Part of a small language model's weights: tied embeddings, a variant of Muon for these matrices.
Each number is 500 + 40 x the weight over its row's rms, rounded and kept within 0 to 999. Layers, rows and columns count from 0. Numbers have three digits each. The size before them is the row's rms in percent of the matrix's.

# down: layer 6 MLP down (transposed), 2240x448, rms 0.206, rows 1051-1081, columns 320-383
# gate: layer 6 MLP gate, 2240x448, rms 0.0709, rows 1052-1082, columns 320-383
# up: layer 6 MLP up, 2240x448, rms 0.0736, rows 1052-1082, columns 320-383
down1051 106:472577494492564524511483523609492528440414517517583465395517481504518479505485489504515425517581577513561503461418457482542538419487548583468481458564476493464539492528491487458546501563540445
gate1052 104:527548499549462535504435526513525535442413545582480483499413529481529500535486509531400479540484497476512473585541541510447563541534457491533490484560477428496452418507452546516524564481487497
up1052 109:472500479516465512497530485493498531517504498544476521492498461493551565562457463506530496444541532476547496492470536521514467439561519481542461528507535498550535400556499450489470516499531537
down1052 107:571563567501523529549565506548544515581506512520466475431515535453499517477448445436448548469455487541559465488474461529481521563450474572471571537470470500512495469530515538491394503456495481
gate1053 095:430492515532461494581464535493501581506494493521507492455379582476435522412506457491481517513480527452536459589536599557519526530515524436416504473495526492516494443486469529437538441523456514
up1053 101:452432488486481451503542478523528472536488488531454508497408461491459496485574496481450516512488478578482483531550583538558509502494425401498528432518536436484496498475460491497572479538460545
down1053 095:525515486537542508451453507527485490465509595516539471512508429492472467461503520516475512508561515497519431539564529506524510540474481506455448541501448511529439572516470448519388495505479523
gate1054 100:509528515453509491467430481566510497502507535485449490493503551438553529476566493483551473558581482600540509453495492486529488522488437512488468468490467471479438498499515493529483412489433550
up1054 105:492495517459491502462523528463505446550554539482531469467432502486519570465488500495461467526506529517552544503489600500434478451509495482500514438400526452478587477501421497547500541550490567
down1054 104:530481549501531501472522520532527498489516531456486501515533477566507550576450442494472522506425498532511511448463458473481547470491444548537453475429404501491558480522565496486492521533489514
gate1055 091:474478504488550497526529545489499528489517486515474513507595535502496466438520475493471522541573532477518456474503556467505477605498507518431512533490585494537431473576498485496544529551525538
up1055 089:557465476557550467550438483465458510460459563448478508446560524512488565450489543535401508490569506495499487490442596501466470545579504524502558516460457515468460484481495596483531536507549474
down1055 095:508572532467487514566489506481519570572552479486596490457532523525478495452569511529505533536457465514446555520550483549504453494488499513435499496525577487507468525510554421491528474576589554
gate1056 103:490551482465508452523453461487519482541476465456492483498502479546446529521522482498481455504440395522440577516482549490398508443558496542510501519485493532533434426513513483528537519488546536
up1056 103:504493455465449397473502461482452532481488558459520482547598528491552401537469529547513477487507452462468495488479486499491547448437488482392478470408513494487469497467484516519430477534545508
down1056 104:472432483480495538460522449461492532550511485506559425468521524546525500489469500511507510514471491481495452575512507491562527492539552488517491537501443490470419548455589565513486492465463545
gate1057 103:467499466463533469491529596459453515505555519489398500564541482474471520504545532487456500500523537501491602509487532477471505480464500555528448529518482500549515433519543485533570457508544579
up1057 107:432457500550505487456525572483512497516533497461548432524547472521461507481434523525505454608428482501510490518511461482545538393556435459557439419481535504542548470440527467556496525475519550
down1057 111:428480556545512490522455465469500517568478456494528416468498486507481502506496432502509485494435407458520503556519544503505483496437470490455464502486468523513516471530459513529437519500531498
gate1058 104:523563456518466498518504481588435534532543498427448474490503484528493507517617571487451506484505454545495575523448525490469536469504515480496504445532461482485476553520487461466480459521513502
up1058 106:531474468502418491463485467448556510484417501583494552426531516465509475514552469521570503481523443549524478515527413522483534559574501559513441533499474510500491482575519471539430489520504543
down1058 107:509470477446479535491486463466527461546506534522573574493469524406475466455468543508537518502524541523550527551524493467532523527530550587492480463456535501568482505465521529487572427484504578
gate1059 097:516460546530458536530479517535530507559520520449431497555500505515533537559501431464495466532491481515558486525562451491476528536552440482468510528479485493518482532483538507553491521558522493
up1059 104:423480478489465492473565450450520585462546518551501568527527522542546550486435533467496513453440444452494547545510438514472509440502502474519530502546480503545528491488557527511491555505496465
down1059 106:479464582545497421552518577471484487465598534461376460448442568498608461482488532507469547471487462498486507522495420459515474506524492548487518469526482483472515487498532559475510495483552439
gate1060 093:495458569492442527497400507518438504523501454509504538544508480451459435446486497520475529514508454515485581458507460535451534543546422533531493492480456496446441513477493464490565488521430532
up1060 093:492538470444509484512501512526570492419484541488505496469487533475475437532452543526495540528470484471509536508479474492526494509480470495483509497463550452483443438514488522485482491472580501
down1060 092:456497540453490462449491462445502446500539540498500523484447470516461483639505525534543485540508553581546591477490523477456502558517468499520552456482475515475534533403490434530534504449421503
gate1061 096:414579558509487450569463556445473481430493523459534520544500513539534480487465480464510521492500473562527536498516543491449489511562493501492518528438476477462527499376506515522543518421518535
up1061 096:566517469561545537504560526539534533502536520426582511581561441457560519464504506488527573489489492564596510542458532473471501472582487526500501434525495536543499513451535506434498540497511622
down1061 101:503499515501508489540473428430582516515443444496551493512494526516530469463526495429466515531461526496507466443543529550474504494464477497495512418525506494448499540454434539454485556437517502
gate1062 099:554482541504495564499498531596462543548537451472541526437550470493479479516481477530523527540522501522499493507465467517467499553571439400448534569485473494433523499610520451442553428534526464
up1062 100:518474491503541555511512528547544528560460478465550444493421523477501551501494539512504506468443486471496495510589506521541550583474456491460502532531486549565569514441559521585499452475385480
down1062 101:465557498483495552552500501564432472539547575502490539486460522530489444516461475508423518537505502448473539505490586479516493520492539461456569553509522495459518533507453466577503480514508491
gate1063 099:505502483515490519480616480431558484443489455513525427550435459501493482526550495413500559493548510459551458524520545461510495483461479472526436530515606547567461498484504465505480491450578480
up1063 095:490477440542493529485525526474536539466544487453478458491559513485513500516426587398537528507455502551488517509561561532480514430546528497476501433435542483485431515483558515465473528442469456
down1063 095:558551584500524571404511540539508511492384522468479483475530472485455552550527513464511519441544466477479475485392484539492463429539470536486544534470509461537492450516526577513500451522504567
gate1064 098:548520515530517601435493543416529522467421490499518556560527522503530567493578452506452489507465548462437495589471570497501459484423526528579453516498532498468518486479577470544546494544485471
up1064 097:458528526514475526515458462474453509492519523461574473476530506541531495458531523433549526437456520492536537514475510503447550530559527536530514469538562487485510451470508492497483578560516527
down1064 102:491535478452448540486505518553568583461495558451480473509567448410426489504517528510513545483508461475487550530549543460497530480578465556439572473504409563534504520457572561485527508460518576
gate1065 100:494496444444527539520528557478542518469548490509477566581545491497424424452479527517437578521566459512473528534571555538465468494404437537502451521484451470489550551523477476485496550447525512
up1065 103:463511531516516551435489482334508508529527443518459476509546453464509508526453477478517458489543517533469457504420438510525539468419535437439426425550508474461488511601485474556481554446479490
down1065 107:519493502486515497543464500491488503517513534441507452481492430436501495563504532507558449519496470553540472486420524510505466493548542540497499476499493386509428500529495454525523461487465539
gate1066 097:476577427496598537491497522480473506489525463496516530524481446473455529473494548496510531465471552467495509522521448514544519497530472482533547454464509532443477617544571470532475492564529545
up1066 098:505589488421554511437546534531406458466487534448517479513455521514541474472523491465527526470508506505552435476491535471495490565552589509548481509541476500546481462489489502569473536428541513
down1066 099:574575517491502509523479499488517525489520471533524554507444474497486430495480527556506441504522539520445451498445513599566524443478503546548450494495495462603519581564480523520570475477563455
gate1067 097:510551474463447459584519511456504533516519473537517531534502568455488513480500527523450549529499546530505539500538473537544535529526454453453497537539439513499450452446508473479483553562494490
up1067 091:532551518557521462521587499578489535541514510489508479474522437469565507477516546508476563535491495548437486477526518499501429529516470400460495567483459557424503514510499520504514441490410499
down1067 090:503530565553500431507469521609509555530485509429496470481440459441510464496474487445487529539464490479511444490465494420525462401456500490535480526517457476500517510604459560478528522534456486
gate1068 094:471458440516442522470490434457467487499505618472550483474481528519497563531467501473539512473501496493467518543403556569607544467466427531488539553486429555520443436477534519457479454504501540
up1068 088:447484517455437440499597492483512468536478569522504431498462399505559524441530559488494430472416499479544468526448537531525514538540469515430502522563497579532496545503545478521509481525587546
down1068 093:557449484500563425490493485566517489478531467454515520475459442552528542591575564411496532467478502518401499496518514470527541463455466467552500589519437530494426498455524522487519446469473485
gate1069 094:463556492483547493499499385427515484512457564521537470470597398486489503443557548534505454571493530493564548514446512530496521481506434494517569556461404518449438505466438457455449517559535525
up1069 087:511516477495463519541471481498550521521514505461521536510534451453526486502530455454521514507519457572497564454534520522496488501426487541531500513452456495470531557416534535512538490421497508
down1069 096:550534487509502423517507490577507487519471552480483493511474522548471528465511508440480480581501514537487473493508594520495513526497509570492484489531549536541546473527513582491470493412587575
gate1070 096:479416538491472562583531539503453505597549470441491503511468513518588510510462564546512480505496488533525485502522513575482431512589474597460535486501509509422494479477477516473543466538492546
up1070 090:475511512471549456489519417439485431525512403557514474528552466476503489536463458540484510529481515402522540465574507501534438545433503508507489491574480498481532466495518512476419496516487455
down1070 093:518503492498474540504508538484474513525479615527474537455481516499552518561489526450464469487469529545512475577452515435485513491467514522501479428536510507526496503541505497525547498517502490
gate1071 095:497448487456503488470517503466515469470499568495501514479496529517482456533519510549521501487508452443401487522513475472542517473383449566497607528557616576550527564535508558520478466482543528
up1071 093:562563465470486565503576512429529474457501532544557472419454463544453490479472513549445548502484547488552531468502525533485455510510531569532544522542498488521571459523495608484514527530456476
down1071 098:425521520534516571530536490545456495457520531497560471484575486454514430542473426447466554427477529551400465551606510520544519513486500486517440501503500517535487450617514460462552509459480561
gate1072 108:462492507518499523506459499513495490463449482489487577492459606451480542488532458493466546516466450509568563495461536499507473547586429524569519441409480449578492474499443446546469490504519579
up1072 107:581515495472439466512552540503485485514452589530529535426444475496485530470522568522497462530517460559481492477485476499462499473538538482520528515522537452485556440439515437509497468410489487
down1072 109:516476528493459534528482556521448499537499505474502528448400493510470525464485519476517483510512539521521543433560491527524546540529440455522562522503463484545533479485407479545476503493544523
gate1073 102:520493508567592535495506533502492419499464529459445472462524549450556424531481420537484492504417532518502513541516558500518472575532447541520450481498495543537508518426481513543506506518561486
up1073 097:543446566484502415493487497456477490511456471479535437515464562545507474466446540546462394589418543563495523452470577539493476473522462435488530498484501518515452513576529526523501515559520457
down1073 099:498495481485497538547486517567457501569544440611532608484485498506469496499512558495570486477519447500554496506433533503478453569481528508528497487420543504441509473584483501555459459473552526
gate1074 102:511499541502526565552518528612530496503449426488486513532495521538515422501489439474498574504503448527523516549499465538548470507485395467460498450546505418482478457485451533460508461475535470
up1074 095:526462509541421495414477464481533513535498534532513444461509467406596517527481468478575561506526566454445479487518558489483520515496492525508516477567470502488533516442506554556431515500502468
down1074 098:538502487475601477450505543546527508569516510526527497509485564533497509535414562458527454512476508544570452439458504525495509506504541497523499443445516547543520429481605560538591479445566496
gate1075 108:541468549520479518498477558550472572528589510482551510477509497506525582521506537491446575505523565452518477514471431498475516447500582498491513533471487437432550502485475490518468445502507497
up1075 110:467503524496517506472472450581404494468449518512499463480534558439490475510551442483587533547527524571503522527502479512522506591437469514507396576483506488453559550503420501571466469536588534
down1075 112:424545491455466486512514578541501482438488585470473521420494453465468548503453408541530525542552511462515479455486443495512480439410460520523421429412547498537439560397454405517505502466485485
gate1076 105:519485486549447550428511469457532504496541502442539478464543516513572514477509588474544494528452501499517538507494523585523482504495465497492466500483470496500482445572480514501508589488544468
up1076 099:529466521473554490441541509490554517454585471498484452529477429463549556467495525463551451501471443489457546560560541563478468475572555531479424459516569480483484484535548454541513543508462549
down1076 076:478523443480514511516449587384458492450507542473533498536461592568515447515525485518499485454553514445520492508513486533582449504510448466427532467434480601485469555452442431491450521512528406
gate1077 100:469516447457534481499560526525509435564528446538484569604528479481443455459491495522547510460464476429453436530476467542476493513486593568522501463555485461533491491475488533418547498464483433
up1077 099:552516562393549433497448488516538514510444516465523458537565529482525514507499545497520471558600444509484463440483435520545466558521509503509492474449501513524496502516490486521503520436417629
down1077 102:557507471483525514523491490438444543456458533550484569488468565539525484478522503542487508605441591485492489418487495521467419525538476548501498529486496542463431493528438526525492474507449510
gate1078 105:518437471503511522541512516526449535553461497520460495517487517493511451485450452557543551452594551467507466472580463506445543451518486503477494491473444497511480467489430488468527505538494512
up1078 110:417533542537578503501481550524464579492441550497584564498500530516493473404478471442532476520535555493528466504482562538453549534513521438467548513496466504582495531544464457500488467541510474
down1078 106:486512484502478506435444523511482520574410521525490490460500446470517464479548531523475607453529505500466451478559536517461550545481553455519514541462511442511570508521524487512482536490442552
gate1079 103:527494535476583442553505446521526431438487551554488492549473557527473478442518478452507530515529504517496436461429510424483453564507487442537457499494445536509505461454468530428515523501485549
up1079 101:446467521547504482503538543490549509546505488501432469478507567483531524487491502586498513567456457431455554530510486537509554434493427546517490440473491458483472519547566467502478505526561505
down1079 101:465492408515555526460507539473495551518526458468437542574518487539515485552508484518532580512529475488476525476516427507514474465568499472523551444500559427503467456563520515519559490538487502
gate1080 103:534550535474510489479512516471469523507491518504578487485481504515511496548515517502480503472508502496457515485539602519458464540529547554499510487522492472471514549480541510457476449569535478
up1080 110:507588530565478464517510551531487454479460511559494494488516545502466517501417576468494551461562504558500492457478519521534544488528447490461493465451517497516457518559564534507520428565482537
down1080 108:470427458505553490505543534424519484530480515583493539504596499519462501425483480504460536484486516587469474422494431499508534415595543554469457520497509478577493487517463511485476473477414480
gate1081 090:496510446427584563583478486462471507510527514439521504474553525414425576512467493432453443455528385468494462529507497535520519468485442465503594506518516493503521473511505473530523532543580497
up1081 092:477461416527509451513479476471528487454468594483558485532527516521533479494493478485491504503551555542536505526501490506554489479497423495498520481566511520510543557542518506539541591596539481
down1081 085:475516513478491516538490511393504498504469459474505572498573504462517446536521473517458405579495533489552519480485487548515501452546564540468491492534461523535464510521521526479546513495560476
gate1082 085:553492543543527487499517556485501525518456433466542443473417446510464481455472485429509456510542499539536463521499539538493525517413407499544484476407450491485452450482489512545495535521512492
up1082 088:497514512489478520432517475517510524532529582499557521484542548482499514455550494581492503514439490476492553511425471426498551532514523516478529460506511458567463568435509507496495545534561499